From a checkpoint of a small transformer trained on Wikipedia: 2 heads of 128.
Each number is 50 + 10 x the weight over its row's rms, rounded and kept within 0 to 99. Layers, rows and columns count from 0. The size before them is the row's rms in percent of the matrix's.

# down: layer 3 MLP down (transposed), 1344x256, rms 0.0652, rows 371-405, columns 128-191
# gate: layer 3 MLP gate, 1344x256, rms 0.0741, rows 372-406, columns 128-191
# up: layer 3 MLP up, 1344x256, rms 0.0757, rows 372-406, columns 128-191
down371 098:51 29 61 44 47 44 21 66 37 46 45 70 56 49 65 42 41 56 48 38 35 60 40 66 60 68 44 33 67 48 40 66 50 59 61 64 50 60 56 50 56 52 51 60 46 50 45 52 45 39 49 57 51 40 37 43 49 53 46 44 49 41 53 49
gate372 107:40 51 49 55 47 51 46 63 73 47 50 41 38 57 57 46 50 50 49 55 67 64 56 50 57 57 48 55 47 58 46 44 54 60 44 52 37 63 37 38 41 45 63 52 48 59 49 47 67 47 38 53 50 48 47 49 49 49 50 61 37 46 55 62
up372 104:63 40 61 38 58 56 41 34 48 67 56 48 51 47 41 53 62 54 65 34 58 43 50 60 53 42 42 48 52 54 44 37 43 50 56 40 55 38 54 44 32 60 45 43 41 57 43 33 43 44 44 39 48 57 59 48 41 41 50 58 59 41 58 30
down372 104:37 39 59 51 40 60 49 43 63 45 55 43 44 53 56 42 49 42 39 41 52 63 51 31 53 52 42 32 43 44 48 37 44 60 48 68 58 29 37 38 38 50 65 52 36 55 44 51 58 46 63 50 38 45 27 59 45 44 55 52 47 47 55 38
gate373 094:31 42 46 59 53 66 28 46 56 54 41 57 61 49 40 52 40 65 58 59 60 44 50 52 37 60 39 65 46 35 49 37 34 47 61 56 52 65 64 42 57 51 50 45 31 56 58 52 50 61 51 50 54 48 45 81 53 47 55 50 52 51 61 44
up373 097:38 41 43 40 42 57 35 53 53 48 31 56 43 51 42 40 56 57 65 58 60 60 45 54 61 68 58 38 44 41 45 53 68 57 62 52 33 42 38 53 61 44 59 66 31 65 44 60 81 65 35 64 51 68 51 68 50 52 68 45 67 66 52 72
down373 098:55 57 43 58 39 54 49 66 37 54 56 59 55 60 49 64 69 42 53 53 50 47 46 62 37 44 49 65 62 61 38 47 46 60 66 42 63 55 50 42 35 50 45 37 48 51 46 42 37 37 48 45 63 37 49 45 45 69 45 55 59 29 67 48
gate374 099:46 44 38 56 42 52 56 40 61 63 49 35 58 58 43 45 58 49 56 67 48 36 43 47 43 56 59 58 45 40 41 35 44 33 62 50 68 61 56 52 44 24 35 33 57 50 52 38 65 44 50 56 52 57 55 51 45 71 55 48 61 33 67 36
up374 107:42 42 58 64 51 47 47 52 54 56 49 54 61 59 45 43 66 52 48 49 64 68 61 45 49 40 20 43 41 55 66 48 65 50 57 34 42 44 47 41 51 44 53 50 59 70 33 41 50 42 34 51 53 57 53 52 45 46 36 54 54 39 49 49
down374 099:60 58 56 60 58 47 36 49 70 74 52 50 53 50 50 42 44 43 53 54 63 37 49 72 45 40 62 50 47 59 65 28 45 64 35 45 55 60 65 54 45 46 38 41 48 46 62 50 45 32 55 43 46 53 52 56 51 56 41 48 50 39 49 44
gate375 103:48 49 60 48 50 62 51 61 64 55 43 48 41 43 40 58 63 39 58 47 38 64 43 51 54 50 38 67 61 40 62 40 54 53 49 23 37 49 36 46 49 60 61 63 54 40 43 51 45 51 74 47 60 44 62 32 53 39 52 50 47 48 49 64
up375 101:65 47 55 59 47 45 46 40 50 29 60 54 54 55 34 58 54 64 58 49 58 49 34 54 53 70 65 44 40 59 65 48 68 68 42 37 55 38 40 47 47 47 53 49 47 46 46 50 42 43 50 60 38 36 42 36 37 43 57 48 52 62 42 57
down375 103:47 52 36 61 39 56 51 59 57 64 35 47 32 64 70 39 44 47 45 44 35 44 59 40 49 35 26 64 51 56 45 71 46 43 61 58 31 42 58 54 50 55 62 49 53 54 67 52 45 33 52 52 39 74 37 44 56 69 46 52 49 62 77 52
gate376 102:50 34 47 53 52 32 61 51 53 41 30 42 45 44 51 47 75 51 61 61 49 64 37 38 65 65 50 51 51 51 48 47 57 38 57 51 52 53 56 41 58 29 56 43 46 58 38 57 41 45 51 65 43 32 30 42 50 64 50 59 48 58 54 56
up376 100:57 46 53 47 55 43 32 39 56 53 49 37 58 47 48 38 73 35 48 67 55 48 49 51 44 29 46 53 51 45 47 49 56 60 43 48 74 59 54 42 32 48 72 69 56 53 42 55 46 50 46 59 48 48 59 41 46 46 35 41 54 53 58 55
down376 108:45 53 53 71 36 51 66 54 64 64 54 58 37 61 34 50 53 62 61 50 41 50 43 65 71 75 59 57 44 47 65 36 52 34 63 49 55 50 47 40 45 55 40 43 63 39 50 58 44 63 58 42 35 48 51 44 62 42 47 49 41 45 46 48
gate377 085:50 45 58 38 53 51 43 56 38 45 42 52 43 62 46 35 28 34 52 44 77 48 49 47 52 58 52 45 57 43 47 60 62 55 50 51 42 33 42 61 51 43 45 57 61 49 46 37 48 65 43 39 46 42 58 52 60 43 65 55 47 44 42 43
up377 090:41 42 49 48 50 61 61 51 56 56 49 43 27 46 40 49 66 38 68 35 47 51 46 50 48 49 59 60 72 43 65 59 53 48 31 39 49 64 44 59 56 45 58 59 58 35 58 45 53 58 42 41 51 66 46 44 37 50 38 70 44 60 47 30
down377 093:49 46 40 58 54 44 47 44 55 42 53 45 69 45 60 46 49 62 37 47 34 46 60 49 46 48 33 55 32 53 47 37 38 34 60 53 63 32 54 46 49 42 44 51 30 73 43 56 52 33 48 64 44 45 47 49 57 48 50 47 58 29 57 52
gate378 100:66 57 77 31 58 40 50 57 49 50 59 48 46 33 53 55 48 44 66 57 49 52 50 33 64 59 42 34 60 55 44 49 45 60 64 57 38 60 38 58 50 50 67 60 58 52 64 52 50 54 43 42 47 27 32 58 65 37 49 55 36 61 42 65
up378 101:76 36 51 51 48 46 65 62 63 55 59 60 36 39 55 44 50 70 52 50 35 28 51 45 41 45 47 49 41 76 64 54 46 59 41 61 39 44 48 49 49 51 54 73 58 46 60 47 58 61 37 54 50 25 39 57 52 43 42 44 52 59 60 64
down378 102:67 51 43 61 57 36 36 65 46 33 47 49 36 48 39 51 66 37 47 44 60 59 50 44 51 55 50 71 46 48 56 47 61 54 57 46 72 60 57 33 45 67 44 71 42 61 59 52 66 71 52 36 48 34 54 49 56 61 43 62 58 50 37 37
gate379 100:49 53 63 41 65 50 42 58 48 44 38 36 49 51 59 59 45 51 39 53 39 51 48 62 41 57 41 42 59 66 46 55 53 51 59 55 52 58 57 30 43 45 32 49 59 40 51 57 56 48 73 53 62 49 47 49 47 54 69 50 42 44 29 37
up379 105:46 64 47 54 49 41 56 30 54 54 58 47 59 41 53 43 36 46 57 43 51 55 59 50 70 50 44 42 80 60 48 32 69 54 54 44 48 54 53 51 53 59 41 51 55 45 37 60 59 60 70 56 40 51 40 48 48 69 42 52 47 43 51 48
down379 088:48 24 41 55 35 62 52 61 33 45 55 51 38 43 55 58 55 46 39 50 60 55 57 63 29 59 65 29 64 48 48 43 60 62 45 46 48 41 46 59 40 59 52 58 46 58 34 64 44 39 37 34 66 41 48 50 45 28 31 56 48 49 50 56
gate380 102:43 56 47 48 41 39 67 54 63 52 46 56 68 45 57 57 36 46 63 61 64 52 60 51 39 42 38 49 62 50 36 68 64 54 51 50 61 61 41 52 53 66 43 55 52 24 47 73 47 46 46 40 37 57 42 53 61 63 41 54 56 54 43 44
up380 099:53 52 46 55 46 48 56 53 84 62 64 51 40 54 75 60 44 66 56 45 68 51 61 55 53 51 40 55 45 52 52 50 74 37 44 69 31 47 54 59 51 55 40 54 39 41 47 68 36 57 71 52 47 57 51 54 49 41 57 63 41 32 40 53
down380 105:49 62 48 68 62 37 48 49 42 43 48 45 48 65 22 49 50 39 59 46 49 30 42 61 59 44 55 45 55 58 35 55 55 57 62 42 66 56 48 53 51 67 69 54 35 43 52 38 60 49 51 62 32 55 46 26 55 49 47 45 36 66 46 69
gate381 103:38 38 27 50 57 55 38 49 65 49 48 51 31 52 47 54 46 48 52 46 44 62 37 51 31 31 51 43 45 49 49 62 44 45 57 27 57 48 39 47 37 46 62 52 57 47 49 58 43 46 46 62 44 40 42 31 55 55 42 59 50 57 54 59
up381 113:45 59 62 37 58 49 51 62 41 55 65 26 45 30 45 62 46 56 51 46 42 70 58 53 60 58 58 63 45 53 39 38 62 46 60 44 58 48 49 39 63 63 47 54 66 45 48 36 55 49 59 42 59 70 71 61 46 62 55 47 38 49 38 50
down381 100:45 54 61 53 59 48 50 49 45 62 71 35 47 57 41 60 50 56 51 69 69 50 38 56 40 41 36 45 45 42 36 54 43 54 37 52 58 53 55 56 62 39 49 64 59 62 50 40 49 40 67 62 56 41 57 55 43 79 44 42 60 44 54 51
gate382 092:72 45 59 45 55 51 46 52 44 39 45 56 64 61 55 69 42 42 79 63 59 55 52 42 47 66 49 47 59 52 58 39 67 50 65 49 25 52 37 35 51 64 64 37 53 61 47 53 50 60 42 52 45 54 39 32 48 36 65 44 59 60 50 72
up382 088:43 43 48 43 44 65 32 42 44 57 55 39 34 42 47 59 34 49 52 64 50 47 54 56 52 53 45 54 42 63 59 64 48 39 74 52 58 55 65 63 40 44 49 35 45 61 56 57 72 55 46 42 46 53 60 38 48 33 59 54 57 50 58 55
down382 096:67 38 48 57 42 42 69 65 62 25 41 54 65 52 67 60 64 61 29 44 55 53 44 50 50 45 65 47 50 39 32 49 49 67 36 45 56 48 23 31 53 42 46 65 56 44 49 39 29 37 52 50 42 52 48 60 44 66 45 52 46 52 44 55
gate383 092:57 38 59 52 38 61 41 62 65 49 57 41 66 52 32 50 28 50 57 51 67 51 38 46 48 59 38 52 43 53 59 47 46 34 54 48 54 39 62 49 57 51 39 56 45 48 53 43 58 50 63 42 35 57 47 38 38 21 29 43 52 29 50 44
up383 099:46 48 54 52 41 68 31 60 50 63 41 41 40 44 33 50 39 66 41 41 53 31 43 33 56 60 33 53 54 57 51 37 38 39 41 50 59 49 49 52 61 46 31 51 57 42 46 48 51 73 70 42 44 55 60 44 56 31 27 43 68 42 44 48
down383 094:36 48 42 56 55 36 33 58 45 62 37 55 42 48 42 47 26 61 40 46 28 42 64 50 42 52 47 65 62 29 35 34 61 72 35 62 53 67 42 31 60 49 66 43 71 46 38 56 44 40 59 45 32 49 49 50 50 57 52 48 50 50 50 40
gate384 097:64 38 50 60 39 54 53 51 33 63 66 48 37 42 50 43 67 46 41 63 47 52 61 61 42 60 30 58 58 64 63 45 39 47 59 56 33 38 53 57 47 52 24 61 61 56 49 65 50 52 52 36 64 65 59 45 55 39 53 48 30 39 35 54
up384 095:43 50 53 59 59 64 53 57 59 53 62 59 48 48 57 29 45 64 25 52 60 47 50 54 37 57 62 56 38 53 65 54 64 42 36 40 43 47 61 38 35 41 58 57 57 44 51 34 31 38 41 56 47 34 59 53 70 37 42 41 44 43 65 71
down384 099:51 41 51 45 42 34 46 29 37 52 33 38 52 46 46 61 44 42 61 43 64 46 48 44 63 53 67 47 56 51 28 37 52 47 50 52 58 50 47 63 61 57 51 41 31 61 50 60 55 57 44 48 49 52 31 30 51 63 54 60 55 57 50 45
gate385 106:62 54 63 46 67 51 44 47 58 61 65 54 51 48 55 35 57 46 35 55 32 65 59 26 48 57 42 49 64 41 49 54 54 43 44 37 52 52 56 37 55 42 43 39 42 45 72 54 45 59 39 53 59 45 38 51 59 54 59 39 44 45 50 62
up385 097:51 68 60 46 50 46 55 40 46 46 46 57 42 46 67 41 38 52 71 46 53 74 48 49 47 36 71 48 58 52 48 31 42 61 51 59 51 54 53 49 55 33 39 43 49 54 55 48 56 45 36 66 59 46 45 53 45 54 51 56 43 51 42 38
down385 091:62 45 46 54 65 53 50 50 58 57 49 54 51 42 46 64 45 53 52 50 56 44 35 49 49 47 65 41 50 55 61 47 52 38 40 74 62 53 40 58 41 64 72 61 50 52 33 45 65 43 66 60 47 45 57 45 56 49 39 59 44 59 56 37
gate386 098:45 38 63 50 50 27 46 53 34 61 54 59 43 51 56 55 44 45 57 59 57 47 39 52 54 52 52 57 62 39 58 50 53 44 45 54 41 42 56 45 40 48 48 56 53 47 46 37 54 55 59 51 34 44 49 51 35 53 51 46 48 64 32 57
up386 101:55 35 54 47 40 50 57 40 57 44 59 59 53 50 55 59 74 78 33 34 48 51 68 44 35 45 52 41 61 50 48 51 49 50 44 51 53 29 66 50 59 45 53 48 48 39 56 30 65 51 43 47 41 38 58 61 67 41 52 69 33 34 54 43
down386 086:61 66 46 46 54 59 49 51 51 53 47 52 53 28 44 56 20 46 59 59 62 46 49 44 58 52 46 55 55 62 52 54 61 55 56 41 51 55 46 64 50 42 65 42 59 52 63 63 31 47 51 61 51 59 55 40 48 36 52 38 50 55 39 60
gate387 106:37 29 64 45 50 40 49 52 50 59 57 59 44 56 53 28 44 43 58 35 58 46 53 56 34 42 32 24 31 53 56 40 53 63 57 24 59 39 56 46 55 50 37 40 58 49 45 31 60 58 63 43 47 50 63 48 51 60 55 63 53 44 47 36
up387 098:41 51 54 51 52 46 55 32 30 70 65 43 45 50 42 46 43 58 50 53 35 30 69 40 60 48 31 56 40 43 42 47 41 51 41 47 54 75 53 59 30 64 60 51 47 52 64 56 46 54 63 49 52 56 54 43 47 55 49 45 71 74 45 68
down387 111:60 41 42 71 50 53 49 35 72 46 45 44 52 42 53 55 49 31 46 51 55 62 36 35 41 54 48 41 53 50 50 69 47 42 44 65 60 66 56 62 52 60 90 41 52 50 41 52 53 55 37 53 54 64 62 64 40 60 65 38 46 69 43 60
gate388 105:45 52 51 53 43 58 46 62 54 62 60 34 39 50 63 50 29 32 54 33 52 39 52 32 42 54 47 50 45 33 44 48 67 45 50 68 40 53 43 45 37 50 41 64 63 43 63 64 42 48 55 41 49 56 35 51 51 61 51 57 64 35 49 77
up388 098:33 51 35 61 38 54 45 50 55 51 47 64 53 55 37 64 60 51 56 51 40 52 45 46 47 50 52 59 36 41 59 52 64 48 27 34 39 49 52 46 41 38 49 48 39 57 40 38 43 59 45 32 47 43 43 50 29 59 41 55 41 64 37 48
down388 099:76 23 56 48 72 43 54 58 37 50 35 39 43 58 47 39 30 62 40 42 57 44 40 64 54 53 41 42 43 57 53 52 38 71 54 42 55 54 49 59 51 73 64 50 63 48 56 46 43 46 47 55 49 56 49 59 48 43 60 56 41 39 55 40
gate389 094:37 47 43 54 46 59 60 46 53 43 51 53 55 57 46 43 51 35 43 71 66 42 66 44 37 39 44 65 53 53 51 36 43 46 47 46 52 53 53 46 53 62 69 37 40 45 54 46 55 56 54 47 56 39 54 53 57 42 45 52 47 57 53 44
up389 090:46 38 46 36 57 45 49 63 49 46 48 48 60 57 43 55 49 57 64 43 33 62 63 62 46 64 33 47 48 57 55 41 40 54 51 52 45 38 38 38 58 54 70 57 49 66 41 53 51 44 55 48 54 47 50 65 35 36 40 33 48 52 61 52
down389 095:57 57 39 51 34 65 46 43 53 52 70 56 60 51 52 47 56 49 37 70 73 51 65 44 44 48 37 52 50 51 53 43 56 45 60 44 53 60 42 52 45 61 55 48 50 30 42 54 53 64 47 40 55 52 47 48 58 50 55 64 46 66 48 58
gate390 100:42 52 52 32 29 57 37 56 34 36 39 46 50 63 69 44 48 37 48 55 47 60 41 40 39 44 46 52 65 58 49 36 63 57 43 49 56 41 62 45 58 49 35 46 70 59 57 47 55 41 52 39 44 53 46 30 32 30 49 54 30 61 53 41
up390 103:47 53 54 42 43 68 36 43 53 35 55 55 45 48 47 56 58 79 36 70 59 39 54 43 54 50 26 43 60 46 54 60 52 44 73 62 55 35 64 52 39 39 42 54 43 60 47 42 54 41 51 67 66 56 40 48 36 49 60 32 67 56 70 50
down390 111:42 52 51 39 39 37 50 56 45 51 44 54 63 46 45 55 65 58 46 47 72 35 22 40 52 42 47 52 50 45 34 66 37 59 68 60 50 52 58 59 44 45 48 68 55 38 52 46 39 45 64 47 54 49 46 40 47 50 72 70 65 47 66 57
gate391 098:47 49 55 52 43 51 62 58 58 37 34 52 49 49 43 66 50 61 55 52 64 58 38 38 41 37 56 51 56 48 38 53 54 64 49 49 64 36 41 58 43 49 47 50 58 34 44 43 42 46 39 57 46 42 55 41 56 65 65 34 54 44 57 50
up391 098:69 47 48 57 49 55 46 43 60 36 48 57 34 57 49 41 39 60 33 44 44 42 38 37 22 54 51 43 48 50 47 71 47 60 57 61 46 44 36 55 41 24 32 37 45 39 58 61 39 70 44 52 60 47 49 40 58 47 48 38 62 60 44 32
down391 104:50 45 40 44 50 48 63 56 31 50 36 39 46 34 60 48 40 42 65 50 43 48 59 56 60 58 25 51 44 38 54 38 46 31 49 33 73 68 53 47 60 62 59 54 43 60 45 46 57 33 38 48 39 39 52 52 31 55 43 43 32 44 47 48
gate392 102:45 58 37 46 62 37 54 30 42 34 48 22 62 30 49 60 53 59 68 51 29 59 50 60 57 46 52 49 25 53 49 54 45 63 41 57 49 46 69 66 57 59 39 54 55 28 47 48 47 33 54 40 45 37 58 43 61 39 52 41 50 47 58 42
up392 107:36 56 46 45 48 49 53 55 44 42 47 47 55 37 64 48 44 37 49 48 48 48 56 54 39 45 65 56 40 55 50 42 51 56 50 47 59 44 56 51 54 53 56 40 53 34 34 39 53 22 41 34 40 43 69 54 47 40 38 40 59 52 52 42
down392 101:40 47 39 58 47 53 62 60 56 44 33 62 36 45 43 39 46 39 36 59 55 27 63 42 36 37 67 62 48 41 64 53 43 49 45 58 51 71 37 52 27 50 62 40 59 72 30 60 49 48 51 61 36 49 50 55 55 61 47 40 38 52 51 62
gate393 102:57 33 50 52 40 51 52 69 39 42 40 52 40 38 35 56 66 66 61 55 56 51 48 57 52 28 31 53 42 57 45 46 45 39 40 69 43 65 30 52 51 67 59 60 59 53 60 57 47 50 45 52 44 53 42 65 62 55 54 47 50 45 63 53
up393 102:53 51 45 52 50 38 56 50 53 33 58 40 32 53 52 65 28 41 60 48 32 54 40 36 38 42 41 45 62 50 43 41 66 38 49 54 48 36 61 38 61 40 55 54 49 59 52 56 48 31 48 47 52 39 44 48 60 44 58 55 50 51 69 48
down393 108:58 68 49 52 55 52 36 44 64 69 59 58 65 64 56 56 42 50 52 45 48 67 64 42 45 56 63 43 56 47 44 52 42 40 56 52 52 47 81 46 54 56 61 54 47 41 54 57 51 47 56 59 46 35 45 42 53 64 53 53 43 79 47 54
gate394 098:45 62 51 35 50 58 58 50 72 41 41 51 48 60 57 59 59 52 40 56 47 38 39 55 45 54 53 38 44 52 67 57 43 68 64 52 45 66 45 56 48 46 31 51 60 50 42 36 46 39 41 45 58 49 52 42 63 34 52 41 42 45 64 60
up394 107:46 31 66 57 46 56 62 51 39 25 54 52 53 68 57 47 62 48 61 36 65 45 47 57 50 46 55 69 63 45 49 47 52 50 36 56 72 64 40 56 56 50 41 41 54 52 65 48 47 44 45 59 50 58 50 37 38 42 43 61 55 44 48 45
down394 112:51 67 51 39 71 58 52 39 33 40 62 35 55 66 42 52 53 40 42 44 51 47 44 52 55 54 48 49 42 53 56 73 49 44 41 48 32 56 52 57 43 53 56 46 53 39 50 29 58 52 52 44 46 39 63 61 53 39 38 56 52 30 52 41
gate395 104:49 52 47 58 54 50 45 65 62 68 45 45 51 44 49 43 51 58 49 53 46 43 52 55 35 32 32 33 36 45 47 53 57 53 53 50 59 58 63 58 33 46 44 43 38 39 26 60 53 63 63 52 36 43 41 58 37 42 65 55 53 51 72 70
up395 104:46 45 49 45 55 57 49 61 49 46 46 57 56 41 42 52 60 42 43 40 53 73 43 50 42 60 46 50 46 37 52 58 60 50 38 47 37 42 38 70 50 44 76 51 46 49 59 24 62 38 52 47 52 66 51 49 55 41 57 66 48 41 64 42
down395 109:50 41 39 51 67 45 54 43 52 59 46 64 70 43 46 44 72 53 55 62 47 52 61 45 66 42 36 71 49 27 39 59 53 52 57 60 48 35 41 72 62 45 50 43 32 57 52 39 61 41 33 60 43 58 41 57 37 50 47 69 59 38 56 44
gate396 106:48 50 47 53 55 52 67 64 53 39 38 53 70 54 72 68 53 51 35 53 63 64 32 66 54 60 50 49 38 58 32 54 52 33 38 44 50 49 43 42 67 61 57 21 53 51 45 56 49 51 50 37 52 63 46 60 50 46 56 49 47 45 37 51
up396 107:48 41 46 55 43 48 39 54 47 47 51 61 68 38 70 63 38 56 61 50 55 42 54 60 36 51 73 47 54 43 42 48 46 33 48 49 57 49 51 43 64 58 37 52 61 59 68 40 42 50 53 34 39 63 36 65 50 55 53 48 38 46 33 34
down396 089:45 55 52 46 54 58 36 50 43 77 64 55 38 41 20 29 37 52 47 50 48 40 51 48 64 60 34 37 62 51 50 47 60 65 54 59 36 42 51 55 41 42 52 52 25 51 44 48 43 46 39 43 49 51 54 58 40 59 51 41 60 61 50 68
gate397 109:42 40 64 64 52 61 43 56 39 31 62 48 53 39 58 55 49 49 46 57 43 51 40 33 42 56 52 49 62 31 59 32 62 41 33 62 36 39 51 49 50 41 57 39 57 51 61 50 26 37 53 45 54 38 47 65 51 48 51 49 34 65 53 51
up397 108:61 61 48 51 43 45 39 35 34 39 51 67 47 40 30 61 52 48 49 49 49 51 48 52 62 26 55 59 42 59 52 24 50 61 52 50 50 51 66 53 41 51 47 51 42 50 33 46 38 54 44 40 57 33 65 43 38 45 42 64 49 28 49 39
down397 115:53 59 57 38 51 39 63 52 61 47 61 56 41 53 60 49 42 44 47 37 39 39 43 58 58 51 64 64 58 49 55 41 45 53 45 35 44 44 56 49 44 64 50 63 55 50 51 51 48 56 43 55 35 39 51 67 49 51 46 41 39 53 58 38
gate398 098:46 51 69 42 46 56 52 53 61 59 58 64 40 52 76 44 59 49 39 40 45 62 50 32 43 47 72 37 44 60 59 54 77 58 54 54 48 30 55 50 36 65 67 28 37 47 56 51 41 62 44 44 57 54 46 60 49 38 46 60 58 47 60 43
up398 107:54 46 42 53 34 42 44 42 33 54 48 52 57 45 45 28 34 48 41 42 49 61 50 56 50 40 33 37 62 41 49 41 35 40 68 60 42 37 43 63 63 27 53 61 46 54 43 59 64 39 72 55 52 48 50 47 34 36 45 55 63 31 46 35
down398 101:49 40 56 37 36 30 42 59 42 52 56 42 50 36 75 55 51 45 40 51 38 57 50 42 46 65 52 35 63 40 45 60 57 44 52 43 38 36 69 59 45 54 52 47 50 54 39 47 51 59 51 51 45 48 55 44 38 49 57 41 54 38 41 70
gate399 103:49 37 39 48 48 55 52 50 42 57 38 44 51 41 61 67 53 28 45 53 52 54 31 60 51 38 39 49 57 32 54 45 34 50 43 67 37 58 50 64 55 64 54 66 47 57 44 54 39 46 53 67 50 56 41 61 40 70 35 72 43 54 39 45
up399 105:40 40 52 61 61 45 47 69 57 40 49 68 57 65 50 47 64 54 41 45 54 46 55 35 42 50 43 55 46 56 47 45 44 33 45 58 57 42 45 51 62 62 49 28 49 55 45 56 61 47 58 58 43 57 59 62 39 48 65 53 44 51 50 60
down399 110:61 47 41 56 62 52 59 43 32 65 52 37 48 49 52 46 61 30 71 50 56 50 39 66 49 53 45 65 46 48 42 26 53 32 61 41 40 49 41 56 55 65 52 50 32 59 53 57 44 42 49 54 38 40 51 53 36 72 58 66 45 54 44 56
gate400 100:44 43 56 40 39 41 40 61 49 47 48 61 69 54 46 52 64 55 51 51 57 68 37 53 40 48 50 42 54 56 70 66 47 34 41 51 54 61 49 58 43 42 54 45 47 45 41 54 31 62 41 62 51 32 60 46 50 59 46 52 41 41 65 46
up400 099:38 33 45 50 57 44 62 58 47 54 60 36 22 51 49 49 33 51 67 42 57 44 56 59 43 53 48 43 43 66 46 37 59 59 50 46 46 51 54 36 61 36 43 59 67 49 50 59 63 36 58 43 38 67 59 32 30 69 54 41 47 52 55 53
down400 103:73 52 63 51 63 31 34 28 47 63 53 57 59 58 43 34 72 39 68 52 60 53 55 59 57 46 75 51 63 53 62 66 48 45 46 60 43 37 41 73 52 53 59 39 47 53 57 53 37 49 53 52 44 35 51 64 52 42 64 48 59 63 49 43
gate401 100:64 54 69 44 50 41 45 37 54 56 58 44 41 64 56 49 39 49 65 55 51 42 50 50 46 50 37 42 57 54 43 39 63 45 44 39 47 47 66 55 50 55 52 54 19 49 44 66 50 54 46 65 44 60 58 45 42 62 49 51 53 63 51 46
up401 103:38 45 41 51 64 49 33 63 56 39 48 59 66 54 42 47 72 43 42 50 57 64 66 52 59 48 37 60 42 44 43 51 56 70 64 47 33 48 33 59 46 45 40 57 60 66 42 37 52 52 52 53 55 58 56 58 57 38 50 63 63 48 56 51
down401 090:28 58 57 56 45 44 66 46 51 46 56 49 56 62 61 57 43 31 56 73 44 29 61 53 38 69 64 54 58 45 46 28 52 29 45 38 59 46 52 45 54 65 53 49 35 62 59 71 38 51 35 69 45 38 52 62 50 45 68 62 61 41 60 41
gate402 103:47 49 52 48 61 48 43 62 48 70 49 40 43 48 61 43 61 63 52 55 36 46 48 76 60 56 54 50 32 42 39 61 48 38 41 57 62 37 46 41 46 65 57 40 44 54 35 64 48 43 51 31 40 46 35 64 60 67 47 56 39 50 56 76
up402 104:60 40 43 38 53 64 34 38 47 44 53 41 58 61 57 72 46 48 43 62 56 45 39 45 53 70 58 54 57 49 48 63 54 55 48 49 37 46 50 52 61 46 58 45 56 57 29 51 41 44 41 63 50 44 38 53 52 48 58 45 50 38 50 50
down402 102:51 61 61 53 53 51 54 43 34 76 59 43 26 51 61 46 50 62 42 45 30 58 49 42 57 48 58 43 65 62 51 55 50 56 55 53 50 29 45 51 48 55 47 49 56 55 56 46 66 42 68 57 48 30 43 60 44 69 36 50 66 38 40 56
gate403 096:58 64 70 67 58 51 44 52 45 60 41 54 57 59 49 58 55 48 54 39 60 51 66 49 59 29 40 45 50 50 53 52 68 47 52 69 51 44 46 49 55 51 40 55 45 58 54 34 43 56 43 37 40 43 42 49 45 22 42 62 37 49 41 60
up403 100:41 57 66 61 70 55 45 51 39 58 54 52 42 57 34 60 35 49 48 48 55 53 54 42 52 41 44 46 35 56 40 41 75 37 60 62 52 55 48 29 49 40 45 51 45 60 49 44 43 49 42 39 53 31 52 56 46 34 54 60 46 58 51 57
down403 094:31 62 35 52 45 70 47 53 43 50 68 42 63 58 42 50 30 77 64 49 44 52 38 47 45 56 54 56 46 47 39 47 30 47 54 39 43 44 48 47 50 45 48 44 45 61 38 67 54 42 48 55 49 48 53 45 50 57 54 59 63 65 48 39
gate404 102:57 58 48 42 54 59 51 45 49 43 48 62 63 67 37 55 57 42 46 58 62 55 55 31 49 44 57 58 40 56 56 48 44 50 36 59 63 75 47 46 40 39 59 53 41 34 62 75 52 51 54 51 52 42 59 51 61 49 52 50 62 43 50 54
up404 102:72 55 63 54 51 67 43 47 52 55 53 36 49 46 39 58 36 54 56 48 45 50 51 61 49 66 43 47 60 57 43 64 58 56 58 56 69 59 56 48 39 62 50 41 48 53 55 63 24 55 37 54 46 42 37 57 57 65 48 47 43 48 46 46
down404 106:50 65 50 48 36 47 53 32 49 54 48 36 41 45 46 53 56 65 55 61 61 64 57 55 55 60 35 57 42 49 45 67 42 35 43 46 26 59 49 53 57 47 46 42 40 50 45 38 59 38 39 28 63 58 40 49 52 44 56 41 52 38 54 63
gate405 099:57 56 50 53 62 52 51 47 46 31 45 48 49 24 50 64 29 47 34 51 59 58 57 67 61 43 67 45 59 67 58 37 49 38 58 37 46 63 60 58 53 42 50 33 55 63 42 48 66 36 47 50 39 43 62 54 44 36 47 56 41 46 47 38
up405 094:54 45 35 71 55 43 43 59 38 53 37 56 43 42 57 42 66 50 65 34 51 48 59 37 45 39 46 53 50 44 53 64 52 48 45 62 56 46 38 42 38 52 39 48 52 54 49 38 45 57 38 43 49 49 66 40 53 38 44 45 45 57 60 46
down405 101:55 72 61 33 35 61 43 43 41 57 71 51 71 48 49 47 65 50 52 41 53 56 44 50 62 53 61 58 56 60 39 45 62 53 52 31 44 50 56 41 58 40 66 44 55 35 47 45 56 50 56 36 51 35 46 49 51 56 33 51 61 48 54 56
gate406 106:47 54 60 45 40 45 53 60 38 46 39 49 65 69 54 58 52 51 52 48 43 43 59 51 23 47 52 58 30 63 62 32 55 66 68 73 45 59 59 56 40 65 50 51 23 69 42 50 52 42 53 51 41 51 48 47 52 54 44 64 31 44 44 52
up406 106:51 40 70 32 53 47 76 55 42 20 52 60 38 55 52 55 49 32 45 45 57 62 39 60 57 49 54 50 27 52 40 40 64 46 62 37 73 43 44 47 45 58 44 59 62 51 53 51 35 38 59 51 25 60 48 36 57 53 59 64 58 56 34 53